Weights of a small GPT-style language model, trained from scratch on English Wikipedia.
Architecture: LayerNorm before each block, learned positions.
Training: a variant of SOAP for these matrices, 234M tokens, 7145 steps.
Each number is 128 + 24 x the weight over its row's rms, rounded and kept within 0 to 255. Layers, rows and columns count from 0. Numbers have three digits each. The size before them is the row's rms in percent of the matrix's.

# layer 3 attention query, 192x192, rms 0.311, rows 0-33, columns 48-95
091:101090102122103153126145111142130170114180116118131139179120157140136111168125120124164076209099142096130144134132123159124144110157140132130126
111:175115102087175114144142124155115133122154093162120145102159141140158112088103127173134118099135121141116112138131142182123100149156114116132147
096:118087119084105075139112107093113128123151166127134103158113143142138180158135116134151134111121136165163128122125105117115113114122144143103103
093:141121156114150112170105203157126133110127140122122131081112117102113127108159127124138107128181141117150134146117129102169109097102102154107132
091:128093123133146129110112155137126120149117102145168126150120129079141168147077074132138105136107109107114138145115131127161133128153148091138127
089:129155153144141119140109170143108122088125144095130139094113132117131181153129134121167138121103135113131135115134102117122124112123098097092133
100:128119123100112098111127119137112152153136121162103103054146131124130104176148136136112148097131125119100147121150157146145139106139138071067116
090:146106117133134142135111111109142145127118132157152168164133159126168121204124158115107143163175138117106107158116088099125100113080125126138131
088:141185159117069129122128099118181131130156179108109150146122126150161142149134114152132109120152139154133144124111139105089161110098102120119133
085:141123119092160124160100167104130122129154143104124123132092132141111148120111104125131186122108139168145090127145139142125105091123111121133149
089:076170126151090109108097154102112108101131114090103096156158082110148142105129126145137107149121119137099118093103124139112129133109102153133102
091:122085116156164108099104107130109137107117110111104114111130141137172112081160133106158127134094139126159167115132106117058108133167119146149123
096:141118118147124135102119143151136077164150142104142103121139084137108137142116136115125119095145130136134179158097120125131137134112139122161085
087:120134129082094127105147142124129131113119122143161118128109153129163152128121159162135139085138098155116094152124116090129126133090118091075134
085:133128112169183135159101084176104121161134144155080138110139088095106113117118146067175161138144142141120158130145119091099133121135155127156107
094:094152108160090128157158116119135109098144095108082122149143079131165140131098174120147122148170145173118121100128152175084128167083110130127166
090:132139142119103157103155133150146152117169123103148132144143127129178131172100109172118117147142157138121104110086102130117148127114108106134154
080:120116120154094136109131129110116113114099132142120126132109152140160107099130116093166123090126154107134178132142136119119144138124167107148129
094:124110160097147102122154124126109165117123119113130114142062118090131102147137116184118116179129113142118128107159105113167110140146141127134132
100:130149104167095092139143148148124107168138107137102128090094117121101136143106135072119111113134179135128126112145146138164142110095142118111126
091:134095130126155118133161106130158123172101112110124146072149131160080137119108100117137095146147136113113119155128138099122127103142135084123122
093:098137140118137149119108134129170122129138162106108114174132120126124085169149184147128193089124144149106145111124121092137155141156095111114122
101:157084120162149104183118146119129156126118126137104106144178086180122113087181113115122116130129132136137163133138143090123132128112107140115123
085:123107125109105141096092165137126107151124153130096107108096113144097133144143114140111120138123148089156189127166176160124133141081125122110133
086:150081187142114154143141124116126111101137149163153131157145122121141136083152162151189171109152163165116100127107156176100172169122130132137129
094:149140134145173121087121120148134131133124138123089137076126135101098119177149151103152163102173159143133150128101133136116170127188115137117103
094:114111128127106157136133109137107139128110081108117181175111159153147124118154132060120117117116086145102119137112151159135131103117130123101109
105:155131136130135093150108160170155111107175167139150081074138115144106149138129144082119149096144137112158124132123140104116117122097112181107115
081:120197124077134135144126153156152150174061172177139143119091153104106163169068109092097090137162119132144117112134126156119130133119136103129138
099:129156171158113105110136132086145167125123140127125127119112151100160108137175149143108095164132175143148131149131095123098140138145123149112143
094:148135137109121133100129137117119123155117072150153145155143101095151189176164122113087113142115139105114134122146125100103088096122130124142138
097:145182131103108112106115123156119086143135168118115103139132111096073110154146142088145161145115100106122136147126169150101123104130123148126137
107:102155089083137096162101197144078104135129134127066158099116137095151118111120129121161116161106139090099125101159098129129134142170139127116160
107:115143132149134117102121108140157113138095135136138146187148089136160145120136150126200126120132166110108135148129109118132146152131080114106162
# layer 3 attention key, 192x192, rms 0.295, rows 0-33, columns 48-95
091:108148125117129108132086115158121136162113148084154125120131136117096118119143127110087168149106135094166150126129149150112109076089130108137152
100:116162134115161147140130112137171110139090131156123179103132115142138098115084140162108119112112127119117110178120139104135097101132154101124132
100:147132134135121165089093165139090135120144121121114146102111106126144143131139108139120088156110153129163119124086135106106115152122154080118136
097:113144131105098138153185135124148137131118175117125144099131135113107110098139113104130130161096131137140117140162154140141096170075117130116158
091:126094118103129108146110117139161114142132099178153137126119132131145145124134101110140139128118092092104130113115154106091132113101144130107133
103:118099163142106156128140103137101117141183131124124162143140138149127073100151099106125153184124103112123145169101178127167089147113126131092138
095:124137128137133145088091136113152099156129109111157154127145108124127174118105108117124119156142119136141147122094138133133077112148087170133101
095:168149117137120118156130135157115122086089129111114097143145132170123122150118173131120168140109156149102141143111142084083133109119116126168088
096:115135080122168139137118158162168124070131104127128128153168141154118101100155121149116118091132148169116134109143164119101123101123110164149146
101:159155109101100139127122159118138117124138123117165117139145072109147117092121151121143098139129109094114140096117097105127117163126103150102176
092:118129117125179128162139085147140165114112121163157145115101138132114144088112106139177136119132134131151129167150145079152139096142143140153148
090:138128103131094105135157139137136162081136161119139132111125129113111117124127136124110127093141177130181124131123170156126090106106158128138128
092:121111120112127173091131114137097146093118144136133126144169141164100108133105093131147096149128175135158123147138137139075140096149135121118155
094:142123137096141170142102066143108108123115140096117144146141152127128132117138151110129111117098103125130135088086137133142128106144149197168117
091:135092143132142137121084101174110165153163182119132064141110098148094141119164095131110131101149131132137131109147137167138158167142101081119128
096:084143161160137119113147143130134148128100120158148132117122170149133135136150127162106161127143138150124117081120095089154140129182105108173108
097:163114148106107138124133115112139077132117100091101133124114119145122115117146100132136131111145131113162114104121142132088115088087105116165170
092:122098158152100141136132122101086124122108124068161129101121132132127102148114162098082190155108129099148085104142128185148132147128133126109136
094:108173105095133114137148138139076133129122068176142133116132125096195126156101126107152126162172105098153157131123151124143115163154158131128099
101:114114133153162133077184133151105132139127161129117140159134153137169129124161142105161180092152089112120121145140161142130112093132137132104126
096:117116123114118124094101154115097121090138127157128172148121122134125164092154124116093122110118096118097156131147129190135132150110122170104111
084:117122162109116145137114105150136148138172093105123098172135122128123132096131141151122105131131179093148099128159150121146122105135173116100158
101:146149130193105169093173151140102154107159131148110144072107101184120138092107139132093119112145167119173113133159121163133147130113132122171118
095:134132156124074127105128140116138128150099173156116129099136153128086137139148111079135122092156144127122150162144081116095121121137126173146119
091:131139088116116144147154119110152104150076115145113167127107133132140151110175136151137144119092131131127099148142158120150197122153131063139139
093:178144139117087117113132157091118129119117115067108137140147087147075145139121135118108161173101156122116114159144092135154143125096136123128138
100:090126091144089112117115112172134159184144106145134122171146137114164142105126166153061121141135113101107153112145160125122109100105162112116136
101:120097133152147142112170102089139154114156151091101170133149127126156110159138162136160139169126134177134149134162114155152102158143100104111111
088:117116152153129126140118130148124167149169092095119121156129110154182120084107116126140151077084113111107138154132122123126157123125170162150127
087:130100137087095151167078078134100139130150145149160149148114126110133114131144142181165121134116103108146105113104139131099129102134125146151150
097:099098109169109141155123095148133095119147127145133096132152131119079098147133129156127138144135109170119138093133128105112118125140108132133127
095:081159156169190161138162107083185128121131164083110152140137115148138121146126132163118130161118120192132120090147121148132149140175092166151100
101:123137079131137127168152163127133105155144142186161106119092110132105138116150135142129135099145119142108122114144146079103151108131149123087113
102:154152104151167130147070130124125122109132128107128093172160128146146146142145135146119152123129118111070124119116081117089106107135146138129093
# layer 3 attention value, 192x192, rms 0.306, rows 0-31, columns 48-95
098:138124115103143138140141079144099151094128172124134163099100134100132139115191163136095115154152164131137072119097101132159161114180118145160146
091:133074109133128094107164148104123111107141093109153085143095115153077184116112141137104102122111082149096104127107137137124169126154168060161123
097:151158128105128106148150130112116117110084154141156133122143144172153131115137137142085173115125127111097095138119131126148111075119082101193113
091:131085138142108126144120140132140111118128119152126141132100149139087145137139066127134080173096124116117156100106103131130136173146123148121102
092:112155127122124158200170117164108149130088125141116148132191141140107151140158134145114138135140096127121104152133145147108104117124145110141105
098:164146113126099102156118124144139120155107106127107136073077114153107089123085123139134094161121126121094130167115094093141151118130151082120109
099:122136116120094127107105122114130131121177134117140098093124085135134099177162114140130152127128148113141140139088119180092126113129153158118170
096:136139171136135086096143149126103129140120123153123120140170141128141122122150115114116155130085107103120114127109103134146134121114139094114102
094:141094163138083092144155160132090163115100146150104142115088163106064143131143165120106120160156102114134146119088141156132138122108119135104112
091:176146142116129159132107132151124189127145127128081146123100129121099153130146111079112144154132140144130142133106163114142089138087094100122134
095:118159138153086176143075103143129117116141112131119158118113098148132089139117124126138108165114154097131157115118145139110169126206118149140129
097:120128084107109132138156157085088125124131139102129113127122130059136148150124143142088127141115192116137102150136150140131112135137172084118155
093:142097156113079112148160134121112143133094125165135107128126166125159125132146125122125173135155098099132132056135118178117162176110091130141139
096:086123165171136142130119111115136131126130137139131121137111141156102129096124098127157164085122103180145128132140149147158145130112089147119159
096:129122160129093129095088115124176138118138124117127078119117100163134110120138088115154119126144121087154154126140138089154155152117131131113127
093:130125126122090100105146105119148136097107120126160144101148127140093137104103099125166109138074154125121149123155127148135143135137138114158148
101:150163133129095118144129136130136146133089139146120111137150129120138140091083144144124108133135090126106152132143099124110125109158133173109121
090:098166120168131142103133151126136133157114147144153139107152142121073117137080112121132133105104114184118117091113142092146111142113142101121145
098:128107166120128142099168149121125146122123104167130161123104130067183122139179173124108143141162129118116118124121107121159125083187070132124118
091:114134122143110122115163097126131101079150111134150124151105166125139135112111102136177128117132118137082120126113114137134114122134148126119121
103:112112164144149139152149129074150169131098133117177146138166119116144129070093133137114101126118101137092150106110112135127104179114111093087131
075:103152084125143148095130165127146139148122126135105122141095120136119132139160176116137181120101132108082158121143112107135115114140131123173113
087:185102150084114102108157141095115144099102113123110190099110130133118201181139145123121133152115130141130124159122113166180172103127137112108134
093:146162097115126139157120154128112121137150143139086101129095126098117124117108090081145137137136127110132149142126119083148129127111103098119122
095:101130092157156088128093173116118122128165103102108136150099145136141109132114127077166125167076137113147124120104109097130118123111116146134167
098:137147116107122128091131160107115120101141148109113121105132159133105121108122148121150143125129124101147128143137104144069144144102157121156136
102:133147128089122138119090081124130147117138154109179135127109167123108130141119081135172149115089151125085124128120146062135118083136144119126147
078:127109157097150144147115195158115136143133152127133125158145121096148136109136142129079122114099132100082151131176068139129134164123094120131116
104:116145145159156140137148163118145137154135163114110147160178126118143178171134144137099147104107115128107164125129137144128122146112073147124148
107:097138134115129122132122181127131164110150121173149080145160115125149074116109111097121108150143143091103138134117112122094065114120125125109164
089:129095129087104150129171127109129095120118119146132140114118102082124164160167110161116094098162136090118097118113131149147127088090110106147134
101:141175135096167138174154199143152079174133155127106129147131091095136149185127093072104140134135151135142143138103118131135119125120161150137092
# layer 3 attention output (transposed), 192x192, rms 0.296, rows 0-31, columns 48-95
100:133137138121150122141064135118115134150127108135104097156172135097115117127068116063145100100134075149145092112160113111115126100135140100114118
098:101179139140173117149117112169090169144140164105117117138164146164101163143179109142135146162117153109150136150153133141134090111127138150124162
109:061115135168107122107147158146124162141143123128194075141133110115122107126151119100157136159137155111165128149135121083143112141143136123122117
094:150155148096087151134119145135119109083160155121103107148149125133103120140118158134124152116083155156177117134121134161138131102106140099097137
095:114142125139131112085095139096116127161123144124102103155092134102093122119096120142115131118087144145092141116117151110112121127123123108122158
099:093126112163094122103133119098132118113155176161112163165127134120147157144156134139116159126122111144145171119132139168133109146122135128125128
102:128119148128105114126153122120136127166115098151076156127149136137108172069098149114132109130158139136122127100163173142140106148089084104088121
101:093169132124120151163142118087149138119116148144135132071119154095150126120163126170100123131150175145119136174133133135110134140105146142131106
097:154180108105145122156138106125117089154104136107110129122137108100186113165116147160117166095145142172156113098133139116140145120132113155129134
095:128124123152091120113119114160120103147138120129125131147130107105101097196107119152176131136143114119097122099157123152146170159131103164121127
099:098112107120112124051117125122142134155096114133091115105167147120156097087095117083109117104120102135146091130137141129151108122090190099143144
099:148165200139198134119101118210087143127160154177166138105108119134140122120149093104167092094114102117120146123135150138152110130154087134112128
103:134183110106134098154147112126182142135125135109145115093111100145111131091144126130175114113137111129143109158163172110104147094161163134140134
107:123120116164139108150134146093100129107133142120124158127111145122146118106075157129144111126151106109169103158149118095134130136149170143128156
105:126132138088108131147128168085125064127144161122143165101137146096139128133126105144125107097153157092122132154064076128130113117137173128122136
102:129118133103156100123127136105102142137155146149124111163130086076158137155167180115123144169136154156130106152132113114115112094107100124147088
107:150103119092134168126115114118144057145127139112174109140142131137129110158172153176107129135137130124122129108121131113159099139130135120104120
094:128090117150135136144115110173090140109129102130104125146133125148142112146160124116162145157147146091136164147140137138133188135118114152151161
107:149095099158160102150070139152063105132107127119165140125142079098092116114092119126143143117133099134162128128131129091129115153120137124125110
099:130094148105138127165145136132130171116152102135121130134116135120114147126159144139137118143101124142116131095164121137123138130071155120124162
101:130111101109127141107100125161098085155144105091106113153103108108104117144165159130132132167140116111171139121130133163126152125147129158162126
088:140140128178092108163137111117132149100131134054121136085155166147130095135148144137085105121122111172128171128118143132102154122116126090151156
098:142117117109145125136078122147118098143151143168112106131103145136131120131141143106164134172122148150146105076155124135138128144148104136141154
102:136118120148107117151143133139138117100171137138148130117112110146170103124106111147163099104150162122181125121118123121115158138121131139149161
097:162101166131132149136119073139128110151084097120130136095144142134110109126100103137131121184147121129160136167154169137135159180128116147125069
099:077112128103142135122166075145143119178111084149169183156117160154176122142161111135128133122115121118066124107128148151130081110125137116116116
100:152127134135119149139138152134129133101166126145152120135170104095167152133145116115114170153153137082140173166095090118122131145133099131114124
086:105139105146112161094114101149129127126149117142143133147133122122129125201123169140153112131138063137121094148062148127101117092123161146158104
106:134111164138110107100111098136118113141143133128145112111082161111129127152143106096154142115179175141154143101106117111130185141111137113137091
097:093099153122106132145158105112143147126099125099122097112122105174168134115168161101140124144113133097151138128126183125100138125143120156142104
095:114136150102143112136159156152115154105181157114124127140137158140141173132114131136191157119144151145139137140101118166099140132136127136147105
106:085119173163116147146100150126102143071130167146150115169090147116169149106133141132146115107082098146136132136127099129147137170089113087120139